Part of a small language model's weights.
Size: 23 layers, 2 heads of 32, MLP 256 GELU.
Architecture: no biases in attention or MLP, tied embeddings.
Each number is 500 + 50 x the weight over its row's rms, rounded and kept within 0 to 999. Layers, rows and columns count from 0. Numbers have three digits each. The size before them is the row's rms in percent of the matrix's.

# k: layer 7 attention key, 64x64, rms 0.226, rows 21-35, columns 0-63
# q: layer 7 attention query, 64x64, rms 0.23, rows 22-35, columns 0-63
# v: layer 7 attention value, 64x64, rms 0.166, rows 0-31, columns 0-63
# o: layer 7 attention output (transposed), 64x64, rms 0.132, rows 0-31, columns 0-63
k21 083:462469412507513533583495554435460534442404541524521536504534527484433511507509590414509474532480536465443542526510481511470479559471411543497590530433429439585555576469402512510582420485540450
q22 093:472481499552494476533480622477509416622479495487503553541547473527449471419482523516450532535461451493582465479558519497433507535516483619410515434496495449488417543429608579432525514477461469
k22 091:540468490407501527472526478449503560492473477506532528513599489525498498427424615545440513513572436473591388547472552444460535426548528586473483508475602565518467488492458509478559390489535484
q23 081:519500546600453466538419461491514506508437503481556460471451538536410500498387525562552529480494504470550455443444475465496559519600621493507504550517513579541379404446536468547484501497463563
k23 074:519484508494463509549446507458595641487548514538515509439482482589453489439495522459464519565560390532387411545482494514441583596511551411537539508457503496463498540453496520499509535440426489
q24 081:544493497553508518476482514522482471442598473533460501482475436588549531436458526385471518597528478433391512462453477447591409406523531569524545515571492523480515449539598474485516511554437538
k24 077:489554407487534502556419547541512494563530461481440486503578591551494541414412402473470479517527485609557537446463542509572436518423506498498553481558587545397477494446490537435473494485529512
q25 090:458443458593559519491443510511470584467468521424510540598498425442527549588547413567445516521545509487446525548501526571506501507504481428549481519517382544547503569570428517476439467493399482
k25 089:540545499511453599483528520472496495563511572535457454451493477452594481571510459471554399472557534466447434588453428551579468425536520506557536489583503443439488581497511401473486483426567495
q26 081:488447474418540487586571480419441489469520501503541489507475498509414392523435469545522527563456552462540477545520479505589462496571422523467421542468528594524544520427385604469540477526481528
k26 078:454511451648467476375497556401572557503479573535558505531506449477563486487543533475519528455470404519445513515490520459551498493616487549476521528479510405524550488527561538431483516524445432
q27 095:509532476516538530498452420385536442409545465508494565584475570445433572573483483425498593506530530542496506525563485513511479424551467469428466423524460477596522560523504499420560500548580472
k27 089:639547443495447434402519456465493497422471515618534464557527528423529633547502461479525465463581489527510444526540509516535477462510558506525580488526483460581473478504465446489416469532448470
q28 101:516497478569464504495538448534336496475545525505517528518510479516517583487441392447532370506493476553569477531548447571490538549561530501520561503515396466514484510415469509503444476532535613
k28 106:537477411488402532556471550495469472506535452440495440461489567396536544500530581491534488519468420493454502477508458521457526550444591536452471489566554535416475559461465625534552553437564570
q29 089:490462371451489501551592505424505481448547490451563531484547483564413542533438539549458459474598492488569546396473478451514555435549465552443500551451586540527472529553529473452560557550494490
k29 083:482599486559564491520627502431537471524519536528505451536484483475453451450380485542575427518498474525557448535543493436501501567531571528570398509477500480518503515520386497422473413533438469
q30 082:503554584511492462530517466613487430595556499476528527434438570469438513569547381500468487489552483477443559461471534557509459533465507470488474585407439563471443472522486441473542414485538578
k30 084:562337472557541489544507421430525558542490530438475547549501545417453459481474477479502633516548494413444519453591540458430469515478570462541528533556536424522518480490480497478487528484567523
q31 091:564484406494482473506449502465386493557479522529529558503496488529445470557534544578506518481370493569504459505532389523566440477462561522377567526554536521431522519482467565548497592457516468
k31 092:496506472486571501566498426417441534472517485504544544523469451550437506541551462584521521460561506454470427394512568519560570440445491543463393514506563482422545519559524606455458513578465439
v0 092:507472539590495524547593553533448571562499529473392507434482486475441504498551562561532478479503459564589534497447525510536479499471483565556424434547423509475533503608481401578474508471431427
o0 087:608475506479534508444415422493520520505475423514563525573593563554516554486544490477464480496414488442431482586487429464442497428506481485453527544467598446511499555470529591401555486542480553
v1 096:508467472571573486539609579492508473568525553526400427449480515474476464493574503538471432418486524565524512481407539473474463553439483581542465368472529566485458529547515402486527468527501539
o1 094:569430496523512562475406404513567578458473428484563497498557490506516514493521517513471444548475580480472539540541442488488467398554572490395488585527468392438520555493576565452461511527516444
v2 131:511533498502423514582468449564471466537401561459575548509405482467453526562517503473550495628423461497465465539436473569554518452495477524551458513481442506496514519366473485599497561495464437
o2 113:490590507505494387484506532432449469515566436546347560561574455510516499472499462481496578452565462519481498496581580465543481485464531472429490490528567576472486453575468507432590482534473457
v3 117:486442527484595535518418545469501450487461424443480488497399545516544586513529427480570496500537562611409438516529565463496556485476421482491547567431534498516502489529549427495528379448533513
o3 115:408520432449392542460597554539450474514532572546527486491506462466524392557505583520467470490494405428539475470536455557477480485462539557469518486498436526514568550443481557506495633559465526
v4 094:633583534452442470495509533445547504458481513445537501482536464519516385451528525506487563505574542478397569466493450579533537449459482528532450465469528553498469490418477405573485444533608527
o4 091:440571491534572513495491458528424539540485478578456469511544482422528597514473526465553456424486530527591495453498577470535474461506440479399534493402464522488559548530525636405512511439494445
v5 090:518577471466451511433505450534572531501516483555579410492579451420463526465471535527426492430501483402527548434609493449404504508544564523504544476519576543483476524594537556427505457545453536
o5 087:468370467554624494562438515460537503553464525426511525508409581518537482506476470494551592534430563618505502554417487538530510541528477472550466471490414459485501447451468469564436496476533490
v6 104:422523523500555528502507495583496495518578523441393532550494477589450437429552447525477463503572462510509551529484447451498529481532489491502528577403424619437463472383476470558474589520476520
o6 107:588462502497458426510488428456441526464548433530507461445467470453472511587466494521547438537513509452472483555549515563438477548393480472500470488534545449531526608682532541480589487497505496
v7 109:562512572649503408518509540603455481519463546458458494527417498535444494497491516476523571542467519496513461474450519553515399529500504615516357473528516446553490561517491488532449521454453448
o7 102:516635418408468562504483459454548528512526418468431552544553527540562606546585446482563466429447495503502537490540498420451504461562496500491482463468551557494473425494478502422560451446532541
v8 114:486526406511456516450422476514488540506475493491541575487510432557366478506441517550527529525454477570620508536604449470574584511448524524542467507610453435458495453498519437444536565504524520
o8 119:557521595574526515490525496523550475480499494467525473416543524546610440497477536450439494469598491435407491487402606461499410475544472483493568433445535475614501430530493532508479446504476549
v9 091:503487504465491455472532536428504558516513550575441563494475509553513415399477576511390504440513480553452531546420518527517487502501598524529426366576521501537459565450412525532477588523517510
o9 084:572541557531549553513448412502557528480494446458476440561604472504505558437498462505525463561573531493527556439464478478458460477561446486476549600449468407450514532560536486431495392428585506
v10 091:415523478420458596500484496551474454441582400409621560480465536473430569550572539494468476503504540591443448452485526471481489477542447518485584524515538568460533517494509464522465421427492503
o10 099:555465567595482484552550500420464507518484583532514405519462401547533426477445553536465461464500454525511447568462507524473531536492608463410464523429475461510503487492524481495539581630418479
v11 120:533463502491543552562537526447544482459522389498520475441550460437638529554533507499561449453490455538467406473417460511570559495484431416486540534402448472496551445495523459586545541474558497
o11 113:521461509451449491474523534497425455514471607534536523588462407468368480450529511493401530542534514509493497524527471435517533510463512560444427522578530543490498636485552574469511516563413447
v12 101:553506464569598430498587556444488478465519555483449466487520541588588399506461509493568482437434536483485413539381484505468477567464506477570472554400542509509484535415443526498506540463535503
o12 106:535562516462428532508468433524553514454489484558510493516502484401427593487579458526474480559636578482563517442587508460494499427544496525439459513555430466466434517572601479461477434461479496
v13 107:551519460494489477453549558417535512447463538469484539514528444475480581420500456589458514436491627480565553498643502450496526572464542507446491389456456492490419465540546461475463575489513490
o13 097:447462449607482462478444392551550464514502499468524498448505514555514418561464522536516483463493434535473542385394429543553486506575495490513490450596586499536553525498516577569423453474546516
v14 099:471471398572471488442555481491485466480562532491497571432567576480542423548512447530587465537334593533520461501446492545530440520485468469511464572515412505450564490458503498439496560541501529
o14 092:578556538465499435522487476517585514507420471527543502505492522459426496479410494509451546478616508423462542491583495401469575427488558453391510514583571521548444508499559479564493487477510413
v15 110:469578469423608469464506547554529483492517417513629514513497451468501474538543616491517514483528558470457468549503510429495461551512414537511521531444537583508471505435491412441437464379539508
o15 101:502445532569387546525455524460403462454491453424433412470459497514487488522488535495524490515567523547501395493466560552428494466482572444489486494495429515536575502559537565516545638567540550
v16 105:458470548480562555558525507566446558543484482573579539617470471455566496555482563406511427570576498505512454497453524503518400485505434473373541510492511466471523385455509541480480511447530491
o16 102:553474498531447464503492604402465424414505518424451475434475430590441575491494518571447458472441472492415471479502563505558534533534539516583502535525555544505478513555484387572556541556498502
v17 091:416523431541517550434595507463457561478496483525540591526463549546436417439502531511532476497541608484438506514553609478523475418434484467529588539537532501440479439511394449465527523439523507
o17 087:627466581533426514501405457519459475524446479525504402381565580494481432485450555592452487460501404453509466500505485488452464523536553492496539512444477491574523471544593517540537469530545546
v18 104:506523540457482494518529502512458615524445598478487548498510456408636502462507563517544439567457547483506527538545610485453430557475451491440455529415421546382488445476500532460460501507496514
o18 103:477488445575522426432498505438573410433481458508468495529499482519448599560433466532476489442572497519507464451417511539555537442553460451552577507606603485514517571570489419517480547533533469
v19 093:561592457541423574504454411588507552516504492427587490503495441483428530453460525492548468518490418548501454444559493514428557406504519533560523592470506467398521478498480500593565510503430497
o19 091:543480499521595385557493513352506464601491544557448513559477516486539509520525495508464573472474516524494485580493509447580498549548435498448461415472446461552452498563492477446543456540385468
v20 068:522499385509600498529540480408452531523566567584436461512592547590514488484427509481507461462570433491561554592503564484399496499480517504465568517476500387489474459519490551445551499501491522
o20 064:511460588517460490485459516531571551523470463519517481432467611486404525480610534513484493544466609430476465462561417499563490523476454510615510485547401453497476497523524413532419457478497558
v21 089:504510531402468548484412537486461463430608452391511544402515539511485508477504500564444515533486460582432545462465472479503530513541463508456472471566462575508514553440587482525384451603513511
o21 090:458547525552517549477627470527589539467469536557548441516451370525565499489454540439522448448568533499547511517465583523462521463372475450432519530410515455442510528483487540480561554501454475
v22 135:542461494478499499376504470478465569477535470484418553449563562588461487385438474508511538505489488598498556558523475555481518406532525456468475601549473438448549457591536548510457539511456431
o22 123:493568529461554443546485494483539521590439533558559482535522552463512513527486536544497476484489505350514524466527436471447547552501365511548548434413506509558419552454525428510556441448445572
v23 121:508496466386534463499460459562529453562529513536490409471605486469491497574534501449470492519477455526548578558482440514426468535551444545431494537444501543444515479511636507388489394524496546
o23 110:411426517567589450543514592449504588490494464456500503496426500498516533542469532463532456518478654469450451516506525554522527475468523418534516481526453501480514523469448406524436641533457450
v24 098:479470561570532467505499501598532494534620405560454442505578458475518430550521536458458513438530400474582479403415414510525406532559495526466448479565478477554544511560510506500485519508481534
o24 095:605459488393544570551504524456472543477476496389560517538425497537475597477532454438524468557398592521423505629488508427421559526482493508533447546477540492518487527463476508475535500460509491
v25 098:496488474534460415387521482535534473471580513469486522501499498461601455374547471517485504500556597590426463459525597500473454495467500555508440530433554499430515485516421472452561461501575580
o25 094:502528460490480521545491458457513510540448508482516449551514500449439512598411515542523464448487464484544568486498387457506541506630500498430514433505481487566468597544542507539451560500585343
v26 114:454569493505447517513426459540594520522464520509502567511466481498466485537540496483492498430341564459514461495542475510458471553562569497575466520490420581511438598421454520527495594478407557
o26 120:581492454493587401553516447430468470522544474461433509581483509467542489484431417492543571577627500548507470523454527504445491495503546457449491570585490430546588461560455484434476444468534517
v27 096:499502595532504543506560558563478540474372562529503472571444445572431467533396520493462464488454537454532464489460409506565498538512560479460454494502584548486472474465593585454426562478500445
o27 096:554520450539521525529440493460567488424547536455490554457517444539563582521526435569487496491544457514464570410474636517490412461517512498522475492476526549420458432571497416531538386453513558
v28 103:503509454437396452470507487501452453456547629455523487503553519538495473566478533522485524530587548538587525559486485515453488548510527577546424500514560504488566514475456506409481326441536477
o28 095:455559559584523491548496498536528582495492468508529479549502612489464614515511499463566517442455475461493474429505472530561501418510521436445554425410431500498408457523463479552400600521554472
v29 107:535524436521515594569441542441493527513497539482549626527483524492517483586496473489579442518434629556546471498522489522471444530485451492467474467531358489513474461369517427517450508505478533
o29 096:550562460516515361481557489501532442482494460500471486466483517535497527457455549494481556467559461428418457418533566469564527407430554474395558579584533467556589492533453570525493534480498533
v30 099:516507508499424563488496487519540565568449603509506474551471458498475390521455508519516421455558524541588501476495382503466544460488576497637452478533522602468523484429427465524534423530468488
o30 109:555461444496635407553429473495477495478525467498541541525543593450534591482478480501514592564474467471449519503535553539563458412510462492389537529442418416495461520568484577512490505458530479
v31 083:455495476468509512509486477543456548511450566603518502466463444440550607475421580537471432545529441534507480614509643457482484529523513550449421489480468410478500489516526569426471529461437447
o31 098:489473468507440501478453551455575469525495469401441550595502584576410507521539460494523622488500464500441523437479425502507460488440480478607521448544494561463497509534430447563488518517627529
q32 118:494524558458454528508598459511461504410503480532481462459442472519658554564593512503359442454520541533446514568489505467527481461454446557573478527519479447496610493440467499475540537477517489
k32 117:456452424424463538428419577523588507485522524620478515442553558510480504487492476406610480550499532395542470540467425478514548476578622486487468521516543471489476479569470503504489560503506466
q33 114:486557432516501576548523500374457538451452471448482453454417549492469549502571464525571576435425516530424540505562533527539469432470552528402505580498478533505483467590507527536538576509502410
k33 112:486511505455538521513454424501435528431552538432523550501510402525514499486512462412540447472527602518442503517538551468499467450580542524452459531491485513641508527588448443415579509586569447
q34 124:470538434542425469438423559471482499538498477540550493412417434486482518538421406481572423484508607565601473503515449552550524504457479474531450557502514547499567505497558475509537450513547617
k34 123:521397455480450502536409515561442481429542494462510493498381496475404488490446585622522601476536520503572454475484463488425473580468531500497530510507527540431569526498495535490505580557499584
q35 117:487528455467555500559441525626547487554412551429546484410488418520569436449587537517547540518468512531455553499503467456447434434429474519488471574432468425461464511537499518497525571461528590
k35 115:466459520488548516617496454597489530464574539497528465507539431581470576447480436561568602358446562488486490571505466482550495462498544539525478450441427484500397491485478504542447461502519520